Weights of a small transformer language model: 218M tokens.
Each number is 500 + 25 x the weight over its row's rms, rounded and kept within 0 to 999. Layers, rows and columns count from 0. Numbers have three digits each. The size before them is the row's rms in percent of the matrix's.

# layer 10 attention query, 192x192, rms 0.048, rows 0-31, columns 0-95
095:505438489470478514545506491509462546473493522542470492503519486501492482487524470503516515492505435518504526451503527497471562528496477491484522477519532509476463504484522479512486536508513494461493493519524484459507467495487504477491521439503543525499538508506508512565511531484519499515
101:505501557459485491510518477515436522473512534481522522498476499519457470505534500433496535534523542541497536468508508512476485510540477515527477501544472484529476513473500490486490480491493481504510523502490503458491484498488461493486469524447474492512505508487523462477469489522547480533
098:532504506500511510523558465490530486523505489528522519494530485499502499510488481496526527522496495493481463465471531491481456440503440464496483537491542489490528527489541498535479503503504476472545514495510495532519519445470516505508511469498509509485489496507480469500491515484478505483
093:501544470453513562560504530530527532507483504480489502478529471509495465561508523553504510501526512433504544504505492473490476512480495512468509526499503533455483480521504529509527484519483509492506499500498472524503495480507504534530521487489463487515522560481547509532525449514518504494
093:513490480488501480528498467461486505492518510522468489470490481524473548505507542483498550503478552470489485505505505480435497499492509517500472508494539483515512501543546478463509500514489483455487503475512498507537533482500515518504492520491505509509502492484561524495489525536535455492
103:545516475486506490463513474489457479490474495534545526523472457496471523497507470522476539533522526494508495516510522503458501492505475526503479474520527480545516565444500491511497490485532529531486541494522490497493484510502520512477466541491461517473529543528526515557506481549474477512
093:512527535453541486481519541514493567513443482482540530560486490523457481515454521552531494490500527507485504488442527472501471459503537514540482489512498503499526527524452458498494522530490503481490505487527511484483483530474494487518488523519494504554475508514457494489518499485494525494
096:496495525491471507470489545506466490506503519497509523555536487522499486519484543531492482484495534508502499490455498482477485514479540518511488470484513516535503545498505485499472470545511513558513545448528477479446482509519506526491497511458547487492518524485482516500501476515510495512
093:523478496545547488505501501497456533515484477493505455524505458480470501479468456486509453546519526460488519555534489480516507507469508470479517479514463477472525494485502482511514499503523472496497545496499486519496508561486483544503486447530476521535475481532508469459497510500486487500
092:462494494484451485510557526509477476498539489478494473488507499513500483522563481466524510500491486504507531466505517474480507487454528468492564498451480510527507473491508457550512477513463517493570456504478465515492523510476526493520527472484513526483513468479538492509507493515499476508
104:482509508483455519516498477475506516525483479522504516453487466483536522511487532495473511528496486492481496500486489542536514486466471515477512526518481534449483537495524563457493485431483428460508500526461499497563509486491499466498541523508507515496481472509570475494517536461439490534
093:488479501521492485520494480517438489489502485540501483500569505475503519489518493540486500518496545521505498503508488495498470522535415520514493500520483517502482466500533484519514518503485473526488484499474507508522488487523498512497501422508481479499515520475456546493492458466480520503
093:481492553508547512486514519474463511529461517484474530472513491485468478478530471513509537515512504513487454526517536505486484534494418516466459504482472512518478561529506484497462493484510494465501481488511500524499474499482529519522496540492478476490475549488496513527448521497531441494
095:534468479552543554529501514526500496504509480482444454493520488528526516507537540504445473492486530499464510482522517517489520517544508469533494539542499518485485450531499477479515523457469470520488484539485455507527491440506497505515537522547529512529513487508472535463511473482517517514
097:486522543512523474502507500518499523482530500503521521532492473440510499528516426513495543550464514452502497511511551484495495511500525466520517509452524483513485482492503479506486459504505529509515455464491492482502484530504548514511462516522482521509488534493492466541500569508545465488
101:519496536490482458511509486518489493509508477530525499497501491475466452477487552511489510529491458534471526464497544508528502475504478499495487454500435468495517462482510494474508500480464507483471504516491487454476537454537498484486459488478501526516513489501516539483488491483512505512
097:483509464496475480514480502513507515504479467532516462490515534516484515471495497493515489494535515522501482459479530470484538541529478502491508452434499468513507490500494448493513474466492515496509518483448521500545489506503490513462507514510493520529454456509505534471499507496513492506
096:472487496495508533467478474484458516515527475520478452501537487497516516460513547482501505515490471517510532476511465537512565538508523470468534479509504486482548505492506506501488474513494489478532516516497491473434507509489503469500492477511519511479526475514503485497443504465436521501
100:503455523507518473502504477496544468500461549451492497516492505517494517513491482450526459501523519546473502524534482502482497489493508461505488479508520513508459473525488473519532509539494492508531501534532502540429498516498532493524477459515495472515532519524515519507491496459486526497
096:473455483474483455513553513498522505481529488555474501527520509474484489469521534498502507468500532483538543514491456490512512484507503470495494485508490475496480471500510525506517490497474433501484530515509485519521544502495476504553580487504518468492454521472530530476513483513484513532
092:504496500504481473480482505490494506473479488544489486493484497550520543471490493529472474523529517462453505508447476500483541458550517526486533500531499488487510528504498547533497454493474463485461504516450487524468532479528467524508522482509526441523465518517486501501439476463500512501
082:475482493541483533457491481524496479497513480501531498484490491515494521494505492481487443490491503499519468500549483525516493494511524506469510480490495488522497518491482522514534449469439533480523463487470510493513500478506473512512449503550517482490459508509478486513484474499547488505
087:507502514548548483453468503508530550509490494510493519527513532439463527496514535519523460513528523495505506481469465530490505496485496490492549505502532490496535487514476518505489498539480479510507519518482527485449489508504468467470534493446551466517490486491474525522444499517498504486
094:476512495488490529515502531480474493477522443513535538489503513501478485497527480493546500511486501507524462497566475500508510477523521522485512461496501456508519521497505534481503509510496513518505500471498523512473441503536568492502558496511487557488475521510496460501469560497467523457
091:502517475499496488466488505505466495496517492513492469477495510509507482541508529487545547491514518418479478443501470527465467482469511518474482499460538500505532556511499513512494489473519519510473491474538538529477512507560483495472508475528567466481502488480481478523518544466515502543
099:486482533451546541504514518508528511492506538514563487511529514504521502528554499506497542511457500508490477475506527467476499500468478520483531490510522478476470500505511480504480510483486511522439464473494479500510489510474487452496503507478472500457491507509518510460496478477495463530
096:495510495460462532509494468509496496554485525563513501484490481470507499481524507487486504488442499523475493481479460542485488509563517477469496491475492490506462507479510520503494511491537493494504558521508453534498498462509455474522517437519524514504479521497491496529521532503516481519
100:501523500499519491482552529446492503483511480517538492460488536486502519551473444542505530500518555490471498478492490493490497493519511498493482571486505479528517555492523503515524496460477523487539476468519525534449507548498493493482501520490504488534471525478448500509506527524500462474
097:508545551530517512475514463502534524529524516492478470501496486517468488506495480452518540554470504513507473500506510510436533521500507526513526550533539521499479507491471469479528474499480486526466482527462471517523529449508480526498513503505517472525530487510489468517516482479530466502
098:526473529471497483542525506527500496438486506519461469519474522494520516478526538506499461463521488514490516490463527509510484499511506561472549495494492500538493488486468514460501478481530484501522470554533446542504517469508501433511507481545496525458507516493517483497531493498451507521
081:446506515495457513533487526502539531536512498462505483500544492492471509476514500524522504528440535480474456510472543528522523490532442490483513488499501486481478521496546534504515512494538495502514527488511528506455460531470421516537532523465512503537495496482502462541496463508496489500
093:550509459464488521500497498545520508501503508475467552510553510478503513520495497503474505510501480474514530517524462464505524501507494499488494484493506504484509534487502483498455435433517483445498499504533515514526452504525488461489524537528475493496500479483491521517483481515495513542
# layer 10 attention key, 192x192, rms 0.048, rows 0-31, columns 0-95
090:480513486458483505494469491533472556485516455497470445498486515506516489550536493502488469496477478463503480511494504475511530545494459472472484498557496513516538491506518471483478497529494508496494490505512525470466517482495486523483516492492520501536515509510481484535519532527501488552
096:528482489513489519489507508491484519436480498464498519508512543497437512546578508468498531511500518517482515512496512522480513496495461520521524535505482519505568457537461486506474525509532481488505505517502518508478479487514506500549473500479522516501488506514543443494516552514485508495
095:535505431537526485502525556514515509545503481536490502495513495463520479492452457514459487534496512487484525475496500521500540482463507445491473552470517481510532492507556497552507477490484469512496454445506466546505509479495523485495496476513477543517509477502468513514506560495502529450
089:505540481528495510502495524456535490480529491515483525521496474543495470553466533494516544476540505503517488538467433453475516472483482525498515493501513511477506484535490530502471480510467491514508430523508494506488516500491492530523526499473480502495490501442559502533472481462534525520
095:485489444512478486481500483489479499495496510521476430488528535506498507469526486488503534537505519496469495517535513481470463471538473519500516514515502537542547466525509500458524508554496449488509471458502465519534528506521509501488487504496496541565499526516488507494497520494501535487
091:498514472539521550465436507520481519487513476502550530503449515464465537487501519530537491493511512457492503517487491491432483515504503505500534510489540502508527488526529474481495502530535522504529461489504492509485486504510511489527539521466508465506498497469499501482532486543512459482
096:501501508509512467521494514492487526511476550519501494500464530458466487533469542484505580496489495524492523450478508508538511513484505535519509481485483484494538470567497493486541511462520490501477481506493502506513487551494511495557525512474481486501546468442499472475507479510532466509
096:532490449520525475495467499524472473528518517504466482542497515483463484516488562492521542468490505505448555492487493555476456510492463531506530505552517507516456522489504462516495488516486537524525465512523516454507470459511566490511509521515466469537477472468551457479533498501545511513
092:490498482534541472489512450481468517497549476520569520534476451486473476525468510501527469510513476520505502507452515480499523506480521514526519504499545505464560481506502456514541537481504447529519563517496501522528451517544506514483504497512487452532446513513505491505499517486456483517
092:520492485543489474525527506483521499502540484491489536483495482501517498483520443493485510521493471493499538517540487468491516478511515492470481500494507533517504482482473464501524521461495525531493456577471516465500544548490492475510489508512509484493529483506508519521486495494458524503
094:491477456475484474472527517505520516500498537528554492491532483513553512448493502489453448511494474491532482482501502494462495470468522476527523543507483541475539515532485549468484455456520505483500512499491517504530465527505459510510483524468449512509488524501514489485479524499464485482
099:497526529474483476511495506459502503524535517511514538508542492455561477520518534486476482496510519514521552474460515486497512473520508525512474511503548531542459493508501508504520506542465481527473475489456525496518499486486479523498475476486495470528523537489498504470484471472476469503
091:529493528484526470502525474483502487485527471500491537502527492480432461501521515496512502498496473505518475529493524492506532519538505477516477515485519518501521523532482484517433476492517550464539479470492468460515465507504515489502496534505477512497508531535485509503474529486554441481
100:518478475466515513569501529508529464481505475474486491471485503500516469470464505481446491503467515471485515491536493540498510457499493505492521551503494482503500471474545490473513521476486477484520547506466487516541472494488509521477522522502532559526474483518492463470479493482488499508
094:519476497518543493512459549500496526479493507485528528523483510458442553554498498473507507515477518503539440549506516524499490522512489471528511485472497484502511505474521475513470488449531521505507425461499525495468527537498562473496471477517533497512460498479478531520494465515502500510
090:485537467504479496533508531511478526458500510469496526499555488478523506473447478497432464544474478520498528494454509499518524519474494509505482497519517493504481440460486496473527541529509526465478565530477511483478477480520494516485482491482526491556536484534486534520468485535493504460
098:485532462512484496547515513517485523500527486481496483484511498497493500466527501511507472526465472514503485458464565484519502501508480500531458535484507490505507447512499487485477518498533531489498550518480493506524506481450538521506485468497479509465477506496499511509469488497515504519
097:502479503482479461499489499463472488509520513491496521491537505506500482487488467471504495498529500512473474481482517518490532502465497487506532501538485452525528533504490481487515471489509486497511563520494488508463520503460467471472477515516568497492536480535498445493478496495470521462
098:521475503509539462509482510486492490516525532473483516453473504517487549480485493448503500459515502529468505488492512520494513506461527523510502512509520474482540474512495445484498513500456466488533503529493515495474543504489525507492494478559499529475522520491488504507517473488506462504
087:489556513498558520532504496526532536496480532519480463505490496469537483509527493485488478522480501507510504452474477453498502446533514481536493511485458510513460473495491541504482458519476468515493560492482510534493503480493520494512530517510536484473497535518507461524522498511527515469
087:492498513448500468503495515470473505520482503517446491463511516496514546498499513518507491495489496505482496474516519497493513457517528503502513470502511500472571520510503528470477491529450461421514490533524492476520523510509499493497495521510522468481483508437579492496474479521480512474
087:482518489475491457516521460503471532504526450486521528528506480496524506525476506504516487489528547482533453519499451535526535454510505541487510456513484509525529527519498544474524486482517539471432483548515505489541504485502500502499492487523497495507464485514487531454512481490519478478
088:508491522513514502493465531503470502542530473524499498505516513466456474479526510544516475519502523542469547490497481523513509521524478492505535488513530475471539509529487511522535499516492482460498547551519508487479462505480484511442516506536507437470510508501496487517510500488483528516
089:503522501502524496502535500540485534474483441508513508520519509512457517519521527528523479500483481493496477513512475490535506533530519542504507479503510458456515509492479469535493494550513522522497475536523525499462515503484492458530528511484498550483453514541511509503510495521482503457
093:524513492571478484501508522526471485520493456471526457474511513544510491475523530496526510491509530485509466521480502501517537527470565521517487469486482530450508509494548479543530468477478538547521502490529482500467501501488459485487447501500519481531499514502519475535516519506527507563
094:476495490509507523487494481512445496518509494525498473518524501501479528584497519516540506500474498506515468497531503494515483485487520516465483462535473528509478491515486483470483528473483510566502462445472526491462510505533474491462485514483464555490505484502539472471503469480533561533
092:529493464465487494560491475509499546499465494492532522472479492506537508488499526506470448504471498496508523546427531492477517494503516512496493506525458475569534485489541540516492532531531514453470513490487494486507494476510434500506509489485520459475503495511514517453529517519495508488
098:488475511433502507502512548520498454534491458522507489473487511474485553522478529553494529511506492486485502469502519483532473518495540525515534507478535478502502523510539485491488473436466539518476442499487530528498502475493543481500488501494530475505501497517481462507546510539493444513
095:485535505517516484487482510532486523506479471504469516453486471511517440523511520474562506539482447484514504511518521525495470497496494523552509507554490479490482460510465505490527497479497549529504457507505464538501524490476499533513519520502495518503489489470493452514503531511481486493
097:523505504444460471551511509514519535485468503490465482504546504492511488493509508480500427503493487501500471549473543544505515486473536516485492513582518533520510507522501521480489513477491473489511481518479514510485512551516494466494529463517509500472540517480465493487506498474507509514
091:494476511485480456517541538517458487495508454505479522493450513509501461524506517469494489517500466481533501477498538505519473505496474477511491489489524482517471555521489471533485522541520487480506516499524490471466496532508489488489552537459509496544539464462509457452505489511471458488
087:533474441507496473503518538519518518478512479478521513520525481490517473517475485519502474488481496473523501502469478502548535505533459482481483497490523497484512482543528520500464476534485518460481497487544515527443482493493509498525514471535496508505475485534516482526500503513461517513
# layer 10 attention value, 192x192, rms 0.0482, rows 0-1, columns 0-95
096:510505490496492498460492526477529512523512474496454480535479545486536486504451493513511555452494487537489468526504477486480535486532518494498497444488490491544499518534524498468512500494530501486503510476509478532468528497496509516537542518518510530509491480481497484519508511454465535516
082:442503490500524490479498509503493427503491497502455491508507495478454471495466518491493518524467515470475505503500499509500497506524526469548453494502483498518477483482476507519475484554547489546518516457462538468487494527488526482491479460526504575497527512553503491505516488516504486502
# layer 10 attention output (transposed), 192x192, rms 0.0595, rows 0-1, columns 0-95
095:513551506506480515501503486536502518457526512550520527448490519488474472484527478516485444549522524495484545452495522492509481458507488555508511522485521522508475486478514518515490482513494519487455432484496519430485488519520522486528485491492507513471501485475481504493452493512488484508
086:564512471499486513485468480525501521499493530495507463528522493515485487532518451530485514494530537487458497494488519506494512477479476534449513548513505523503506519541516563529493487510471501469484475508487488525503484456521471498525482483473483494520497479470476546490516508506534530528